Weights of a small transformer language model.
Size: 12 layers, width 192, 12 heads of 32, MLP 768 tanh GELU, vocabulary 1113, 7.43M parameters.
Architecture: LayerNorm before each block, biases.
Training: a variant of SOAP for these matrices, 5741 steps.
Each number is 200 + 40 x the weight over its row's rms, rounded and kept within 0 to 999. Layers, rows and columns count from 0. The size before them is the row's rms in percent of the matrix's.

# layer 4 MLP down (transposed), 768x192, rms 0.169, rows 277-287, columns 64-127
097,186,178,181,157,214,219,223,214,238,151,261,185,280,204,157,262,182,234,194,196,198,222,161,194,226,196,227,217,202,182,216,185,190,144,203,270,174,186,220,175,109,222,144,230,162,169,217,239,175,234,155,128,270,177,238,282,204,183,189,148,138,248,216,178
104,260,191,161,218,204,195,236,214,272,232,153,166,177,232,220,184,119,206,226,243,238,227,194,243,190,228,177,233,211,212,170,82,164,209,185,186,232,217,168,220,198,182,145,157,201,295,214,113,176,212,185,243,152,102,223,230,172,247,252,201,177,226,133,239
103,185,162,222,280,202,230,146,223,213,155,206,82,341,202,263,218,245,215,180,245,230,154,192,214,164,219,254,175,216,263,103,229,158,107,176,192,199,288,244,244,263,243,197,205,170,180,185,169,187,240,230,264,171,251,115,203,189,190,232,217,156,202,206,233
095,240,139,207,266,184,234,241,261,167,203,165,278,196,99,145,173,229,269,184,197,179,229,154,215,192,271,206,205,249,136,180,251,223,216,77,140,133,176,220,228,213,157,245,152,209,194,243,185,182,152,195,197,153,176,243,236,218,177,229,181,153,198,221,214
105,186,163,229,106,207,269,168,216,216,240,204,134,188,208,218,162,235,207,200,213,155,194,125,189,195,237,240,161,261,209,248,183,206,246,158,209,140,179,174,145,232,219,210,134,137,225,185,173,132,248,192,119,188,176,208,215,273,155,208,262,162,238,193,201
104,213,197,244,168,168,311,166,219,222,212,137,176,191,243,162,271,247,266,229,217,215,166,162,244,211,192,155,149,197,240,286,251,182,215,257,237,178,188,201,230,186,142,184,151,164,236,216,207,177,169,127,215,196,188,222,134,209,193,179,195,191,221,235,263
091,194,277,207,168,246,125,154,248,196,218,277,221,230,210,255,202,208,152,200,193,163,151,239,140,170,201,246,204,196,211,222,242,150,191,197,212,226,163,177,171,172,165,189,255,135,203,169,182,229,236,244,221,155,237,174,224,131,244,281,289,248,125,199,182
106,175,220,195,139,229,189,196,185,184,148,195,236,181,217,204,153,176,213,236,208,210,152,249,271,216,162,216,249,170,95,157,172,226,172,236,258,114,153,177,149,270,192,218,263,247,272,253,185,166,239,189,211,151,173,211,181,311,225,229,180,222,212,145,206
091,142,178,259,214,216,191,286,261,138,246,201,182,248,142,253,167,151,205,140,192,218,202,131,200,193,221,173,131,256,215,147,173,171,124,184,234,133,202,168,197,216,249,227,204,237,199,172,204,252,255,182,223,267,212,183,245,203,235,209,247,224,138,237,198
103,221,222,161,215,206,202,247,198,100,222,207,178,213,224,180,153,173,194,202,153,185,250,167,235,191,185,217,131,182,196,193,250,203,257,235,261,189,193,130,138,242,206,151,208,218,202,158,117,205,189,158,278,242,201,226,235,126,189,216,226,157,176,233,268
094,218,163,237,226,211,210,235,202,197,155,203,185,206,170,192,222,194,202,151,108,154,159,260,156,143,165,167,205,174,176,323,187,135,283,177,171,221,184,180,150,175,191,228,200,241,218,204,182,215,169,166,224,238,220,212,219,237,178,143,247,153,212,205,216
# layer 4 MLP up, 768x192, rms 0.13, rows 278-288, columns 64-127
111,203,198,145,232,154,247,200,164,191,236,117,193,202,229,233,196,157,131,158,208,201,148,162,226,184,222,222,146,206,211,199,182,200,239,234,196,122,135,174,244,230,134,121,213,209,152,113,226,259,204,168,263,214,191,278,142,203,191,197,192,226,231,249,241
108,207,221,171,216,136,136,241,250,212,198,213,201,188,236,188,186,258,185,185,218,194,219,216,185,195,264,235,213,189,211,261,210,212,197,207,158,254,194,184,267,197,124,181,133,175,236,229,165,166,235,236,183,217,113,221,170,267,167,266,236,253,172,179,160
096,140,208,148,128,157,194,208,231,175,202,171,180,239,198,211,194,147,243,187,297,173,212,216,223,179,187,204,195,220,245,124,228,247,239,147,245,223,262,153,230,223,176,200,230,171,181,208,184,238,235,219,203,198,171,182,203,223,222,139,223,231,177,255,266
098,220,277,235,127,181,277,211,229,147,275,164,274,125,246,209,185,178,174,234,181,99,197,139,178,203,243,155,209,202,189,265,168,205,180,182,178,236,146,127,254,213,127,197,193,233,186,198,194,200,233,133,197,212,268,187,171,217,141,150,333,185,226,266,117
097,199,206,215,174,188,166,253,230,151,239,233,180,142,234,258,188,171,180,262,182,229,278,251,184,187,160,187,178,193,184,281,235,194,253,131,193,234,253,211,252,254,258,185,186,247,268,228,198,202,183,167,193,170,235,152,170,252,267,131,178,170,285,134,228
090,152,252,217,142,233,160,206,175,173,244,230,276,232,232,128,190,130,182,200,320,133,143,120,158,217,185,160,221,202,216,215,188,188,162,177,247,163,204,196,220,217,207,210,223,197,242,154,267,203,201,171,215,220,168,230,253,163,210,224,216,264,157,209,89
106,241,143,150,296,257,204,250,241,158,230,205,199,117,200,265,237,189,178,186,263,246,181,258,211,153,104,274,149,204,139,236,141,127,183,187,191,190,167,203,187,233,216,225,175,184,231,116,174,112,183,95,208,151,229,205,202,213,180,126,225,243,181,204,152
092,190,279,151,227,269,155,87,167,193,253,243,139,203,229,210,241,225,172,207,191,165,122,190,157,205,207,189,224,192,202,270,161,210,202,175,181,211,270,220,267,213,179,171,181,225,224,215,180,197,211,218,198,226,226,181,144,212,182,229,165,215,204,152,215
097,113,206,294,209,209,226,234,161,179,229,228,182,236,145,121,173,237,133,215,177,217,129,203,257,273,169,173,206,215,129,155,206,283,188,244,187,231,200,190,204,204,208,215,182,177,206,172,239,199,179,222,193,214,175,160,229,190,201,198,241,276,227,268,135
098,238,294,235,266,191,235,143,261,185,190,154,178,218,185,223,221,204,190,243,194,139,279,198,209,186,210,158,201,74,125,193,217,140,194,195,241,262,174,234,137,233,203,179,98,232,212,181,159,192,248,267,170,281,147,229,201,211,178,161,176,192,198,232,199
103,268,164,146,166,174,209,246,279,225,141,189,228,245,158,246,274,230,160,194,194,226,153,199,227,201,180,243,192,217,190,250,222,204,196,182,174,162,219,243,168,194,222,99,228,252,326,208,174,161,151,235,200,164,151,153,79,194,239,254,199,227,210,206,267